python train.py --num_attention_heads=5 --intermediate_size=640 --vocab_size=2048 --norm_eps=1e-06 --rope_theta=10000.0 --rope_fraction=0.25 --parallel_block=true --init="normal" --init_std_up=0.0305 --init_std_down=0.00311 --schedule="wsd" --decay_shape="linear" --batch_tokens=16384
Each number is 500 + 50 x the weight over its row's rms, rounded and kept within 0 to 999. Layers, rows and columns count from 0. Numbers have three digits each. The size before them is the row's rms in percent of the matrix's.

# up: layer 2 MLP up, 640x160, rms 0.0525, rows 448-597, columns 80-119
# down: layer 2 MLP down (transposed), 640x160, rms 0.0441, rows 448-597, columns 80-119
up448 111:452487463504497402565478438538519467344507595477460474533480628516595503534548533585520463431454451513501516438415615442
down448 121:544481559546522604451553566477472495637465432523543533500489352483473503459464461431478556581546544465491524502562328556
up449 095:466489494410477592585534578437499488461522529571512497506571427455505500530490502569414659455446487518521449563469499469
down449 087:540505533577515391432477402561512476567440473465539509519429613517518467430516474465563315544486494476494572420546507537
up450 090:476489534471482475593488491448509493539506509411524538454493510560494430593529424507487523512458486431448520491468437494
down450 087:518507498490542556450518573574477461456478500566504458568533528405538576439437565485514495512517517533570493571527574540
up451 092:480483437496483593553463418460487509561575515439520449440525546504472474527529502468476536553476576471448492510457477412
down451 090:542533564468493420472515611542521473449447496543512572594478435457551504482495497520502425444494408528538533510537568577
up452 099:497520493455526458624471500492407502573452429555431440490500493518506499453491476461448468538391498542535449477498459482
down452 102:480505522556527554430551527521615542384585513419546575502509495523451514504498476525489531479588496417509506548501529518
up453 092:455522431439516521510504463450494474455489408557457519415514521561529468449486469446406522561477485545529487486478493450
down453 083:523500631575524472529513525536463542518498563440570516565490464456560511566510460519567502421549527457487500493537508538
up454 092:594494584583581456597495509503567559442451485500437455489472510505522476549448509513561400550535544484444418465505478545
down454 082:379525475388431539406492495488448454555535492479536585463529468485510552441587498493453610451519450497535572522515510506
up455 128:551468563424440591562607464529438422423463436492525496611549608441432489506483603500475583531486519389460509472534566502
down455 130:575463554477546564457521438509454574555476480577538555495465531384495412465482495457520595537478499405456513448476578392
up456 110:480495417471492489514487480410436505406565484462469503529543470477551446474476522521548544461500460485423511469447427480
down456 113:515471592497476489495445530563520491576459495558504466476500549520508531526518456494498494535425515520560476475526561534
up457 102:582500514454434467577489616515498474461562619491469420468499509530529592394455443469509553499469523516451496567575488503
down457 091:380481512594556533423560378468481507535461454445524555545524546452454395558531502524469460536548477460555487463439498433
up458 093:531461475546472507591492598507564555561559539520497506508529466429462466455466495445513519461421542457510508478547452530
down458 098:465544505472541464434452412471431392446424522485503483546465584527519515551517546553449474555527462514494476502474541479
up459 149:473476497500491435476414517464473493468547506385410434505469529535549553487515573533508558472485503551444506499431513530
down459 132:500487578596576450547583456483517479511429489592454497528504571493534509443433406544412451451514561480575489393527506367
up460 099:461479527502562439487494535538486517505629548451373477516479545536509509484459521464442504379529540502403518474461476494
down460 090:486556525499455531542543405469541454459370448510612499447514466483445485497595485448560489546487448535585526501530445528
up461 095:479407557436462578670515534456459360456499470502535481515554629503587514410492563484480597496529520443491507402510527543
down461 136:476336543442486589631540555444471308461485469504499491503542599483648487414467542503498578509517511471501511412518527538
up462 104:585472474429497521539528506517469495411483519543511464532538488535504532340492505509442493471402509519559519494594464571
down462 089:413529467562497479437508482486533530547498540434490491488480501498580451611518497455544539512576448462473443497403489394
up463 116:519482529487471432464526544632563521435485572450502461532502536461514540459554471441460523496478441388516545506567531525
down463 115:537519427506506547517580480431447543466506470531465541473466455562461425504387501569440510548636507557504428562433482437
up464 085:522503473521440507502456508425502469475469521549505527457557483469518458573440590476470500492452509544507502456455544490
down464 081:489424525494547506461505489549462565508521511465545465563427514564630524438552438536500503534532503476522486552554472517
up465 089:475545506493451459571537502430446513493499540445395434571429542479468428444503483443439449471518489496530589518509470562
down465 082:486422559531540488446474499531537453488469468531572542431535477507578561537473512484563586530481493478495396496450525414
up466 103:421472504546517452543517494514492490502507516411613500476566525488578470529476566518551494473586482467548515431551478567
down466 099:615526487470500547484484523488484483450503476566405502506431483521513521484535453422470557515456484520503516528466538476
up467 087:468528539463574442508481501504571505533472451418495482518529446473481477524434527489428560503460460552397409516497488457
down467 074:534481486543441541505486552498468496476552512574528524456475567516518502472556431495538436518532570458571565495504486561
up468 097:475502474516499470447452491515497532470367550488575370615493508511523316539486506516518467595617470486397571508481567446
down468 089:512406533438532506554498525430497420560609404466483650381480558508556627475521527533498556422438537498585479505511435590
up469 089:430485453538522484499509517449517494504459511521512548515501529485506405491470427516509538522456604583567490481483484529
down469 083:553482576453466527508496467579486485522555486482489457518469458516450549540503567480488456467551477395452492508500490457
up470 101:543482551522403498464518561496567525555527478333499578553548515430529513473482477496507532498545461561445418466472468492
down470 092:439512410471584492543440415501437426490441522664491456466450512514489482532528512504481469474447508407584544586577520510
up471 098:494405551455513576672516558475428448448478496486519460521570604457569491425483527509472589497511542460508490423512520536
down471 132:481350532458501570634529572465457352448489495491492483515548605480673489425479517507494573511516524479514490428519529553
up472 101:510514459478496456587453495478533518398497503511418588550470512456505551416504540439557507513548463501471492525462476515
down472 110:502491551501496557438569510497466430625464495465604347446529503531417461575506461542446508509493500515526478467511517472
up473 101:494469451487506523454477532454400500534510479654547549523548576367544551493508431514528542537463520471554582513558500521
down473 107:507548533539488499545491457573537415456486553339482458457440464622492457516504557467479441465492472510484437468452484505
up474 122:549484530551524511578649516498531536496513431475480438589505470375522465478441473434425497558461493504415487513484535499
down474 132:470476477500436470442363494506505456522463543501507565414543537664558577506587528478601521505516501518566537524550459539
up475 066:434478443507524521472439425547434518546524476559497505588566533529540507438484490504509577517415570537465537477454520514
down475 049:530542511516468497529515577490560428454467523456512475412459478472460496603506534477496435481586444426525418532564485465
up476 099:525536501405536521605498474525495507413515535462521514500497529527550572447430471463576512594478506564483459519503509499
down476 089:511450542577474452394521571453472507555545462547517417444480472492485459527565524444466529438516485468495576525482487475
up477 088:386516403490480504496428490493479511512458477541532499537482559474558549491521578509519516554462523481467537492506516493
down477 090:628485608503552502533552488492483504510528514436500493438506469526516454558486447500450505472542482495577490498508483535
up478 100:571486499503511448490525538477465530430472602517450508451510509451493530510428460528539460593518382555433439507548488502
down478 094:442527503462457519510491470520524478540583396460501448499518464544500473459542524464470520461452627461538530454464516533
up479 102:513519604512514436476496538520472475493606631531625540597498603425586408547482517471447466524408472523513568474525450569
down479 105:488503426501482549542478462494523489508372388478369444389490425599447610401520458482541552444576539438492421525499523463
up480 094:437514424523539538527465420512516496493547548429524552449551538543567459516570408490484429470499529509513369505466494552
down480 096:549466564459475471494535586485466551539416439579489430576432482431432520464431620488504588498509491474506590496514506442
up481 097:462502486494485503477432526534415522589564558592499448557512524504510500501519488467436509527576533428490509442524460536
down481 092:512504578514541505549526509468592473342430465364532524463509514470519504487486525478542516448428476559498464554447536492
up482 117:455429577473559565663489493472515374460505494491558433477495577490595479465486547518459548487472566496493502426514532481
down482 171:500347545444536570641518532473481303479490499517509453473542587461647460460435538486509530507489529519475521435495532511
up483 085:481494447472490486530544548553539509464449548456507474522491471494520402472469453441462458484511474482476451511553454498
down483 073:516520542509518518522488418477482491560540447517487525503519528498484528521517544538522503518485524504518539522450586508
up484 087:538507501534524461544482590469556546475490549513466473426443509500493478486529367443454500467506516501525473502520539487
down484 088:474513470456509533494522390553484416591520470489524556614509520490485500511471635555512484517508518496482524535488458539
up485 099:553487511465553472620594494508545467489434546464544503435431570517574567540570599530515478519433474557487555486476565490
down485 103:456525475511487490410419545476456531497575445493419493577554426508491432462453375510503540506552528405504457466536444473
up486 105:468482355487500413540518542414497453430482524505485431494495462513590472478465480530482528442508422547487496480451511479
down486 111:512501610493486572453512495568479541560537501485485571517496538470450516507494485503518444540458594448504506526522473561
up487 096:512510544529535452449520562606599505427501566353451470488481518448512531446610436443564472551459444403564507487529495586
down487 096:507512453463442528520547451446437561525478464580527516546524514519302434518364554533412516471567512561466480549482489392
up488 082:497525500496530472535471451526442451438499472511549473497388527536516470459546505495358524585484515404445558452507492516
down488 069:450514493499473510441518565515598537589498527509451515502647499444415516500466493530614467417484496588558447546523506467
up489 090:449499500450444578528495553478446511625538551562518538500553481419499545490448525486439648475462544513436403513503489516
down489 089:545495526573568393498520462489515485369455446447515467494492520607562460516529468521530335577514469487557570495524493475
up490 097:483414547461511542652530546466446391443520481469523473511576597459576499420473527486471608496502548475518480411538536543
down490 143:473370538449494550618529550471457314447503480481490491505556604475660493411466520500488587501514510488508490419525521558
up491 087:534482566449553570458489430549504508542528468377479532431529459499495578440505487462481556479490537517480472515397527440
down491 080:446502429545476453533509612472479442472487549622526453569472491514556444555512487507506432511480470485511515487616462538
up492 102:472474501400518470502470561582470526554489532527511491575513474471471539442514493503489544500513502451544416525505501552
down492 095:555579492612498533532550450453509407468545458507486485455455555501548476558470453510494472488492520514440560453505472443
up493 085:459492500498536494524558426534498521392526487482487477510487535587513499385647507503544458468522524478538515465518517534
down493 077:518526543541468516502478565458499500607457501453521552470508471428466496609365541503458556509510482517484476510518482414
up494 082:433503511491504476502462513531576524479480472548513517584469554503522414552548421521457430465481537528552525517511480530
down494 064:568528530503505540496531438471451464509548546419500446389494485464465572437449550464525562569557484460467493516512533491
up495 109:468509527487474521522406523454459508545509443538607446583549480358489452425467556477493567465509469476632618489441482524
down495 121:549482499488525471494521476545516487436534575480411519366471549587533528550508479526490458506486508508406398472538518486
up496 093:544474416508530429570428546548500492486408499642545437493498507576498459407542450493449476471419528538471429562510532484
down496 088:465551521520489562412531449467474455534594501407506549545462528435614537564471506511524508505571487428538516460539458511
up497 110:491442448485492532551543468552556532455459535495556500572505525443535470537572549645470494467599403464533529509407506507
down497 109:526562602512539457472450576463481404556520500459454539470522502560443503428458452313572544486427589566469509497569481505
up498 098:481399557454511552655540566451417441439487502476541439528561609455567542415487571508453584506496525451489483383524544572
down498 125:485334547459494552628527572467446340446502483484491467524551612486681515419481548513488562507502512472504485410520516567
up499 086:559494442466497504535535443513441532514475418459587494479556523492509590504511520507546581587459563514454469494445492454
down499 076:425523563525487474429459607512558437492535558558432494554448500540545426500446479454486459404523450485543518496513524560
up500 103:519498577489454485572555519486574503448515487493432525529446531453514447475380421489513580468464501533487583464545497635
down500 093:447487468499563501437449459493401494556523515508520410473566512534609590484595585548486459489516451505502460516462492347
up501 092:499466540458550479451508485479543562451528539515600456526505504475473526416512543522483493559471482522551443538480511441
down501 082:549536441512464545527512530519487276567430477488398528497497549509565479546488431477494504452528529468482558467517493540
up502 117:484451501468554538461453506459452484511429480573513531523463513516516496405475488465526570484494490517496545459478472524
down502 100:521524503490456472520489459494449386509511487466548433407520547472487529622571485570530490525575499511497447508519492525
up503 083:524464476521459417562466471464442454558514533549505492533555499564520422484507522498463622472483510507535456442542496465
down503 076:452535502499521633444522557530544542449483478474508486478441476432469554528471489489553408520481477471443547600429493526
up504 092:516497516444557473546510561464605519515476451447440486481541523433514617541444525497588495532481463505465366471476476521
down504 087:484484495551478542475512442528403461494517535523570562517472480567486437428578497513434503498540540469539634546510565463
up505 170:555463442460513557573567563529404401410501520520573514528544494421499475551505489553502544498449513456532533510547527599
down505 164:492452471571448491535487549556457311485441496478516508456504594465543476503529494520500572537542476501447511513488475589
up506 085:486494485500509427490496484475488515490520533471576401618494500484515439434465461478441494513469569555452394465489503551
down506 074:472525514474492589496464496519518490520469453533436612368500489504522531530534545477529505473555453458540609517531514448
up507 097:478508450559456513512484573448501484477520501500544431529520505530572484521461500494516477574514441484554523518517512488
down507 096:490491577431553492502485382554526481544454459514511554448456509428431553511557517500520531422493559484443487530509504523
up508 101:500486487546472521640439448497460471461469455526543448564511500571516460518536545465535600522489452442399507423456512460
down508 100:497512497440509497386527553526536548513529540484493561400482520405488538514465482539433402493531490531617510572482532524
up509 104:555492535514533504488468499528486507494497487393535425490623551464529602477551602481522531527543462447589487462424550478
down509 103:456462466487476507505530582448518412506512508611445598546416445535538423548468415545431499456484501545425450539553427488
up510 111:453505489495511502503496506428492471475516467516353482529507527517462470553504466450460599440560447516560551523446474560
down510 119:538522497464488534547511480559522567531494531480661508533504478445472514454508559496507409556464528464449487512520517432
up511 080:532525420458478415508473471457565527533486506444565562555511516405526525559573553486468544414504526517470507505481477482
down511 070:465471510543493626488493524528378485451506499580461441425500499585436460420420450485509454562479436488552479490526517574
up512 092:455482598424475471514455580484448500469556479419556548546530478482497519435465521498506543496536479626550429449448462446
down512 091:531515420538525528494549408489531425548444496618461419429482536513562511561549495529469463496474519334464516534570540523
up513 096:468513540428482464425480545472540499521555539484450500513508507480528503491465487467438426465534490558408527472444492587
down513 081:534494548577531556556517408519475570449465466463593474509536510482444523486514523498558552475449506470577500526577500440
up514 074:519455479493442519582523432498614491492479452510580529481497501477501413543499476481451534487441601469476516518414470479
down514 065:486535507485533482415489596550388530544517530481436484563497493528542552479495533516500476487511447515499453497600550513
up515 099:472432559456508589635523525468473386427494491477514442491533625477610490423494569529482589491509556456538503443511531499
down515 136:466376537447501587621530543471475312450487483493495469497536610467673478416471552511504576509526525479523506430529552543
up516 110:525482587382602578546460448609514502546526565525598486402487490489511493486581474480426541493430541497556511419485510515
down516 107:420498479597427473476472549438447495490496473461414536614500525539482525487435582530543443495522452464467456493491506501
up517 106:478453605527511515500504515518468432449513488575468510488517552496465501488550538493482526481515588423582487432540481545
down517 071:454559462443469501527509451488474541586508451380581468469539464547419514530395465462463516483563424551433457568503532417
up518 106:511509479452553474500553495473527517389463517520493492517473524491505494480555487466502527479497457504534563479468495516
down518 105:483493538521442494497439512478425454607538475465523535375541515538552512579488472545475501457521554524449417480510508508
up519 090:416516515511520511560503547578475475420524532476459519495557546630520594521575428504469418532524475487611459489490511531
down519 088:537483525497481495441512470466560559605466498494597502541443468358455446462440572491556575487483559494418517520491536470
up520 108:519519493428524486464424464463471535539497455460501402448491491488494357536412536499560571626463589475511566472479507457
down520 120:502468507600536479529511579555527422447497549516491606607528548486528585434598434472453459393524420507499417564535520584
up521 092:471442439466437549569424536504477534572500427518605479434534430489521483373482524489437527474513598502464520551466428466
down521 087:539569523541559454439579474485537412402510579482431534586485576515534553603517499523553474505449400496559475439491569511
up522 098:475536509451486404435483547580411533552422537509526575536510537463487599487473508501534490522548486519391531468498605544
down522 098:526444459549539568573559442466600420459596472474507412471463485530494437509522477482482517471451521474568470535460406474
up523 104:377503457534437437548420496493499491496575481480492504531452490572563537451548475472439494451601505479511485449512474530
down523 106:575481556448533538479546557492491551523419501486516476500508546400470483552451550525525498490440503530471557558484520485
up524 094:502503484480439516515505514543467500564504484530571563557571509476543510569511464486485520504537470513512581485473484558
down524 091:471473499508536483511443519441562461453499517468416413450410501469450447436474565493457453515449497457505422589502524490
up525 101:467460451499551572523455521492479520553498467585542457459574453457494626394467502466551553528518450523507511524452507461
down525 113:551512557517468415478557472527508354457488531382486524532434574554570396590552510536401447487464541449532498510558489553
up526 090:579480468529527445436460599462499476489491484548508556566548562510528532433497529505528489489592441595483441424490500550
down526 076:441527518514465560540538423537473510515536519445513453407449452532444473565492467522432483496429581396531527539544535403
up527 100:495451532518499496533462496518387518539461500487467556545556476507475539429606527465431621540553519420558538508465445387
down527 100:566564472441435526505551523481566421480521536510537451463424536436596472537387453522543369484420464627477535534530558559
up528 118:422548574493552573499488553524481460502515426543465457446478516494497497519490402499541570462478507404530486472492531556
down528 110:600442465515473469485517408499507556527494556429576546560526478483494501531528558486464457521480502555473550512482473422
up529 086:463519526447497546556472483456512501459518567535529500556510575416500446413526469443319600432530543532582513502496467541
down529 069:497459497517539475440510509495464475557451457430522507438516458584474552556503563462597430549455471457410495485502516420
up530 092:527495469492558502452490526473410574581442481566472457521539473504485513424456557514569529499458462574492392529462467487
down530 091:452471506514475490521521501535558305426556534475523560493471519543606508581527417490439462514533528406503564477492539532
up531 109:454513498459558456435474540495522512521530442461515470502564495507501551480403555549491567526505519513503343557454520532
down531 104:543433513522425506561527509458466424499503531542462512499437498524578494539547400506495467488479528516452626417558449468
up532 092:447451552515550585444494490474443536520459485609453424487505493548489480403453489474502536427550449490532474509519400486
down532 089:538567499478479386528478518479525365474547530456528583516498511456624529558549490510488448538493569527482492490456579507
up533 104:560425585458501492542535539486502508491562534444507516430432638403626584535525558506508500495514488513498506433408570500
down533 123:456579442534484513424491454496481446463442456543500461578566362586432432481493450517514512525499489491534480472606412499
up534 105:625492490419569488608450517500582549501497517484430551474487533455521579423508515483493490455533515463523393539510492393
down534 093:411494518550456460406569502471422420446519500499534396550514433548472438604482481536471508518441503535414553448488482556
up535 117:567477541378491536514464500449376429474486345478605498462509511486524533530557541498545568621405561524544537477528500556
down535 116:412531468599535519491512512524587518524545642526380512613484485538511449472430419472524473389567489430531467488505472445
up536 094:490467452509497540545461528484411598556465492598486474585559480527463525546541504456523538488504507483493455551402477509
down536 096:511517561514519462476475500508562290459505519434504549385459511477628525459456493554467444486489476504518570427562515564
up537 111:512472550496513405519497595432495541534463561512421472621490492456491515471424466503515532485593470536416447472490486578
down537 100:471553534507540570477486382554474414473544440495567535380478497525572497503531540492431480507434511519554571545470520469
up538 094:566521524444453458560557571519558509499520591347452544544550526504526523525504362491511465504513518534467501528610483537
down538 090:436498437549547549496401399492451487485477457639541433446446498480464493445465642470464587486516487405542457515349543486
up539 121:465428567490560550650475462460537382460477464470534445468488573495598460473460544505454548495476567516500487454502545469
down539 153:519374540448550576636509521468471310483464509513503467467533582453616439476416552452522536523501523532458544456475540516
up540 151:539470562509521491541533526558487402518418496510519445482496490468625422418475431612530480477482529517466473377508538452
down540 134:581500594536566530487479575555508390452447456584468482428504414494625416468440459506582431539505461480423550434483480447
up541 102:478476502549550465510493516411550467516516487430498483540655527557509524471482417516464474593486429481596540528485471525
down541 092:521547499406436549497504470566461535542469456562533485462395457443396525508474581464534533379519595528424447487503544485
up542 092:428498538530541560485528568549574492483583446501371512464531494469515492590545547478486526479501537461501449489525477545
down542 086:543504462492457473536526423431464528518392495467630498526504519532460517409479485509517496527539506508505489489502546440
up543 107:511446529464550563571523592448414384438495503477540476503547619473628453448486576522439576504482524397538468432498567530
down543 091:497403558451527580601520593452464330464513504475511524501510615500779463441467550527469527550509490476509505426507559540
up544 096:450463535488501490521504479436490485502628590391549514489492550493494465522480446535491542523454507466588464406497412468
down544 095:530569447508500549526465550520498486526399414628447490502545463506506535488496552376507480483570538558440544601529568535
up545 099:540521452510564477510544547451459512439481536526481505451497481499564470474495439559516552428508430521452435467412497535
down545 101:437434519490447502486461461506516478540536475514500518527506567510539531543515561493483485538467648497525573521614496490
up546 089:499399524471454454597530542541555511512460483475587524526464463493461565452452526465511507520530485476406531521513515583
down546 084:509647487542570516412464477455484457539556503478455441479502553497577428531532498551526487473472498509547511497456481402
up547 088:430488403502473502521454513541405512505522518600512512598499512539500464512502525503453505490393540565571597476361495503
down547 081:526494573500504509466502462469559477538474517422520461377470462491556521496484490501566496502576474426434418544607524502
up548 086:561416476440555455439457530429490507502462473489602469511573538476458581471495570512456531566481421479530533506465592476
down548 075:527586541547488566555542464532509360528498543536425527501426496519676432482470410465521495507475561535518502444590421529
up549 110:496462416477585622460423484475508515542446455542570474514517417422500544408492557569469499518502457542592459531444558430
down549 122:531529569523452401534568512540507357449526552460479518465439581582505471549500448452491494505486546484458515461568454592
up550 090:479499491558596546540496469452573506495543503399529446456502587481501486467429445488417477510447486513507448496511427509
down550 082:514507553428409498482506510565442478526434481566472574516494425508568532503589535479536554498588509468518501484496558531
up551 099:578490450510539464559530517561391546595471493557508440458604511582505546451521515477533511464429531540469403567494501477
down551 101:415488511483492546421484508438600397385547499445455558553429481456515482542426490586460507534584477468534546396475498524
up552 095:551533536511486501565513569506598545434487583501397568523436534519510490511495452475495557497435475480538505481586503565
down552 090:459450516491532475447507382497388435549536494468576401466567480473432467420510564495547435495559495495477557531407464429
up553 113:594492527472517536563545512493432391442444529522495538522556566365554473496508466587548544442444526501518529457487605561
down553 094:524520551492550536541467558488486329498455498471482530449586538400664466459494510527583523482453509527405529445449492492
up554 090:503489517459575485580558460531518574470460479562465415491500506493477521526553481471524441481432557511491456572453499543
down554 089:515521506541457498429457541456508412516548508439543605530533496537621498441432521520496555501557452492510510382590512458
up555 092:467462484462518521533421459551518541553493482549607532583478533425512490492572533474485469485510551492566595468513469564
down555 091:538540495535484481496517556486495381476508552483399479440510504532511480511457483554553524477483456488451423487451544431
up556 081:507505481425459551602484535493499553492516547473393470494537498430502522528448419423590510497440554516484501541550451567
down556 063:440485548575563431409471469508497398440506464502585521510478502557479493454536619511395566552527408427547436414441560432
up557 096:504397549457505563667516548473451413461532499488540467505577603462602501408503521506469574490487550475502508421568520548
down557 143:493338542449501566633534553480459329456504486493504473508556604470666492409486521512494571508504518483503501423534517558
up558 089:429489524482486495524495489483460522491458462544539534468524549482473611462664500461528513480548551517549406530488450573
down558 085:593524515536549524492498558486535459498528518449458467575457463489515430539349493534459488512501472493463575437513501446
up559 108:502481457420462516614470557414502479458544534439449486393593514538496528559535379530451465493493532444430468500569483569
down559 125:538529595498553501435533424582494552579467468549592448585410493427480479433403632384603586521518476525524517465422589429
up560 089:489482571473557534451528561457620519498542442428496524452487503444457519584473509524432548500463481509409444553487481460
down560 084:534529461511459438539492438554412450541478526546492486523525516553636481398529446472551442488563550476541505414557517577
up561 099:475498598446460501522532543487505507515469519429532532538468524463521469515475410451459671472466531501564548501581470480
down561 107:525473434521532501498430475508470432467511509561473449479529485563495496496505561500506304531523453480472431546405490513
up562 104:407474517513497475494498524499551518446551541459415520528485541482516419570632463474440546375549554500515533491427467521
down562 100:570489511460469529510472489469448438531436507520577457512504493508562534394385565476574445605464403499489480479535454499
up563 096:488519449376461534470456476545460528549577506507506483555537501438510551471466544517562544473494543537445575479460543491
down563 100:493473527599546464540522544455541440395402534493506511407473496578518493515543432463454477512479452452535425519553468524
up564 071:521456531538488403521484500481604559469390475504528440478409459575472555452545519489588435489560490544552495523498524440
down564 051:447597468446513592476523499549446362512607534485443575542577580454578428558483496526441547478450481442443494439499483561
up565 084:519507538469557427578500494481539514491470467386468507495542494433513577476432511511545507577505497608442416497484491427
down565 069:484482510500469571394500520541489445508546510587514468460471467592481416517567511471475511419494465384552563530520505602
up566 113:494434510455498492636519610489401378404456487487496491499611575461540440476452553491525533472533548444565506424519538553
down566 089:489397505461523510598498599478453310436468500460478513488562553500747469441445536458527515537534477502523509409505465505
up567 132:516465490449510550560507481427547498452546476508583523421530500433523553479465473478564560548456498511455482443527491501
down567 140:522543477539478421442419528558363442492489532519384436588434536547541518497566479533472512418521491447558483504478517521
up568 097:484422576481509582641526554500454363450504494480533472495561628455612486437483534523487553498468553466527500381552537546
down568 137:478353549465501579629534562491472307437501484482499481507554629472671484431468522517486543509500507476512507408537525554
up569 075:483506580525467497553531595483565490481575552494486489497517507434522454505549448482510561511549510507510445483547477546
down569 062:480480442446510547439495384500440458506415437497544500509497474518447533477483578516467463465442513501520489512487521495
up570 107:485461538483567561434463513460523497546500459423535494432574473404542567464481607514562512478556476442585449375460534461
down570 110:511535497522447424553513494508466434465496525574492492586471509572516472527541398526428554523455493564455506616518460520
up571 104:488528500498524520556478565474526546452518622435444405520516544477496500449470454490556528475512484491521604553463469548
down571 099:518403518458493496485510436490508489530462424555549595465490529564571524545506555478404495521526490480501397430505493470
up572 091:437528436370546548546478518503431535510528546528492417545530490409497559405388525500501497449481475558504483485464536470
down572 093:562464576593495411471516485482569418447486459443526561475478502619540451545623440474517518563508518421496484533537514527
up573 118:509504453428523549557467504540432498531488490548547518596520448505469526492643552462464534494487462435568536490449448536
down573 101:546540512583503532473514451493526505512455509502490542423500510446535414531348485512517494532466503585553498449518528436
up574 105:532516526449503531471562571485600530527530440543566552489483491477520484529445490498444482559471526486368457573504512471
down574 101:462438442530530456507447456488427402503450523501448477491571518529570564456540494547504485453542517539594553518488505586
up575 084:480487468468462431513503587484532560479459496613479452565444524527527481525500490538529460504544551555627547500533505532
down575 073:507527573529547537487482403532443373506542503403532561450530476474465511439503505476495523476459474403383459563452506497
up576 103:393501557563491517529498523490545508481464500399493417537566526504549485478498424484510492549537498530460489522552512497
down576 117:579477445425517512438511460469456492568484452580498518457442532473423516555466599523494517447520542459556500466449468478
up577 094:455543472442519550553502500353485516471403445486557500519568492523525504448476648641508543547496466586460499467496547476
down577 092:572412552536444459457521510620502468521566553511463514460458558513626513566540365408474477479503542390556485498547440514
up578 093:493484522484485520505441550524529516573523482483540480470561507433480508475602562501486626462578504478581513504433505512
down578 084:509473497515510521482527487482444389456469530526480517537448467581565519542382464535497374536464495528460460462522494478
up579 117:557522498448487374527513525468566540482472496493543501564497538462500563416426520429611558465506515601448443506515526584
down579 134:447463535547513602480515500518452434519531475500444530448472468527479464549538458553366438521519519380494586485502459403
up580 092:495500601439506530538523459586508513509526477449433575445540501489478568565544458466505539480447499485410515541494472540
down580 096:481489420526530462462497532425486479464480500545584377580465498500535441401445540503509463524528496528555500485497538473
up581 084:444499436542549443543457498453513475468527557622455469548471520477540430501422470488510552568513495493504608416440533497
down581 083:554478589455461537493529520534466514516481476354532497416510506546506580474560524495490410409524505475523431618510466512
up582 100:470476482493453514459482483472506559565502454420500505596536514518481612532509563494554540491552502473509485456306524529
down582 099:535478456509572492556491514492479409489496541532520480397468478475634426481473486462500470526460479528501499510664474464
up583 091:532517468431497477525503544574503528553567540574545484541503497444489538545544481480478561510387483495463449516588475568
down583 084:431487552568512495508456461441521453432444519398472492477504506544553475413455491511523423508572510497566517456417556424
up584 098:451431555548473604444543518473530520449517528479502486552485582448495499445487548483522519488542417458485478401428539543
down584 099:559523500413443449556515474507463395570427517507516516458519456525556483490502443494519486541434557527531569554602417533
up585 104:488525422545542509561498534535459493478527534516563426566455505482522390493557499446501477440477485461518487510559530474
down585 093:461505520526437481478501425405542622564493466475476595432510441521519572472431535511508526530512492545470458455432473483
up586 114:496488479468526524531458487484484520472500574469378377538520565518502551445490531490537543572518476465506490519467494538
down586 105:531408598530546469513547508469547406501483467507592596476474464407606465461483404520498503404471524504498542463498508439
up587 092:458520528436443566521453553540494484573639467446462547410539509432520528441470451462475553473534463434426526502453499503
down587 085:533440510606559450536514469486477478418363533516528468621477552565538496551517584490534453495449521537555446490527500481
up588 096:497483468516524521457483541512563514555546493552439483419468469485533464533521480543529480488534509477488515528506428501
down588 094:474512553448483497529523452523429467432446498448590555597505540528495581465487525468489483502456499529543501461534582554
up589 108:504487491547543449493445571512546526488454519477523448514599470563517523487648441482506504463562454488549370536541551516
down589 103:511486567465477533517565461455438500507506469566466543530430571433504505553373529611496491524482571534423562406502511458
up590 103:504384568461506546597533617486424389413478457403487428525554596471588501435519556503514606477484511462525512405529539574
down590 083:489334545447489544576511633482476308462496486425462434530504567508646465428486528491534574512515482493528525406518530612
up591 096:526488510464429524612489506466449573578468505542513498559520470429425549506550481529513525531463604475545532545439562515
down591 109:523543485513577465442527504538596368475516493476460484499473527517565442452450527455533491500502394509465460462533448472
up592 092:471471477448515511606495533491579487456461485533447552542436520478488495487465452485504475504527515591505519413568486574
down592 096:484542491558494489413516465520413504535563500482568453471570507494526509505502609513483576488463501402487509566412516425
up593 091:470465507410404525544463586407417514601515502474552498503538505506486600517469620468535533513620465530541487519366466458
down593 089:551498519588571453478547428605584413404470506552461520504478522473641417453523398512466497518378473472492498443559521553
up594 101:574501500507585415481516553544520568512458520475539430510528481444516565426547476444551498537398506477479401509584488548
down594 110:475487535522456574479528464436478432501546511527455582524481533567393451551422500564450471519594479527490570512440522490
up595 088:449458478520491433581455465489534443502472500508558572458440503505512410638519430471453474502461504446489510474516489555
down595 079:501579527499505587445526567519468590450521495464469400591524507488479573365474583539529526472555547526514520548487528448
up596 098:432464540526494475551484537510493544445526496454382510544448481578482486495577532461545530425475535564563542508427472480
down596 091:546527537444514527458506420502491381525463513494629504419583519424490515496424470529443467563552475442475535556638485527
up597 087:496490468513476576552532555512465485420631562479513517467485510502467485409435455486456464457504526507480503520458503527
down597 083:493498515463538420446482427484582525629391441491502390558508518441588499613530549497518590499496474509511507499493471448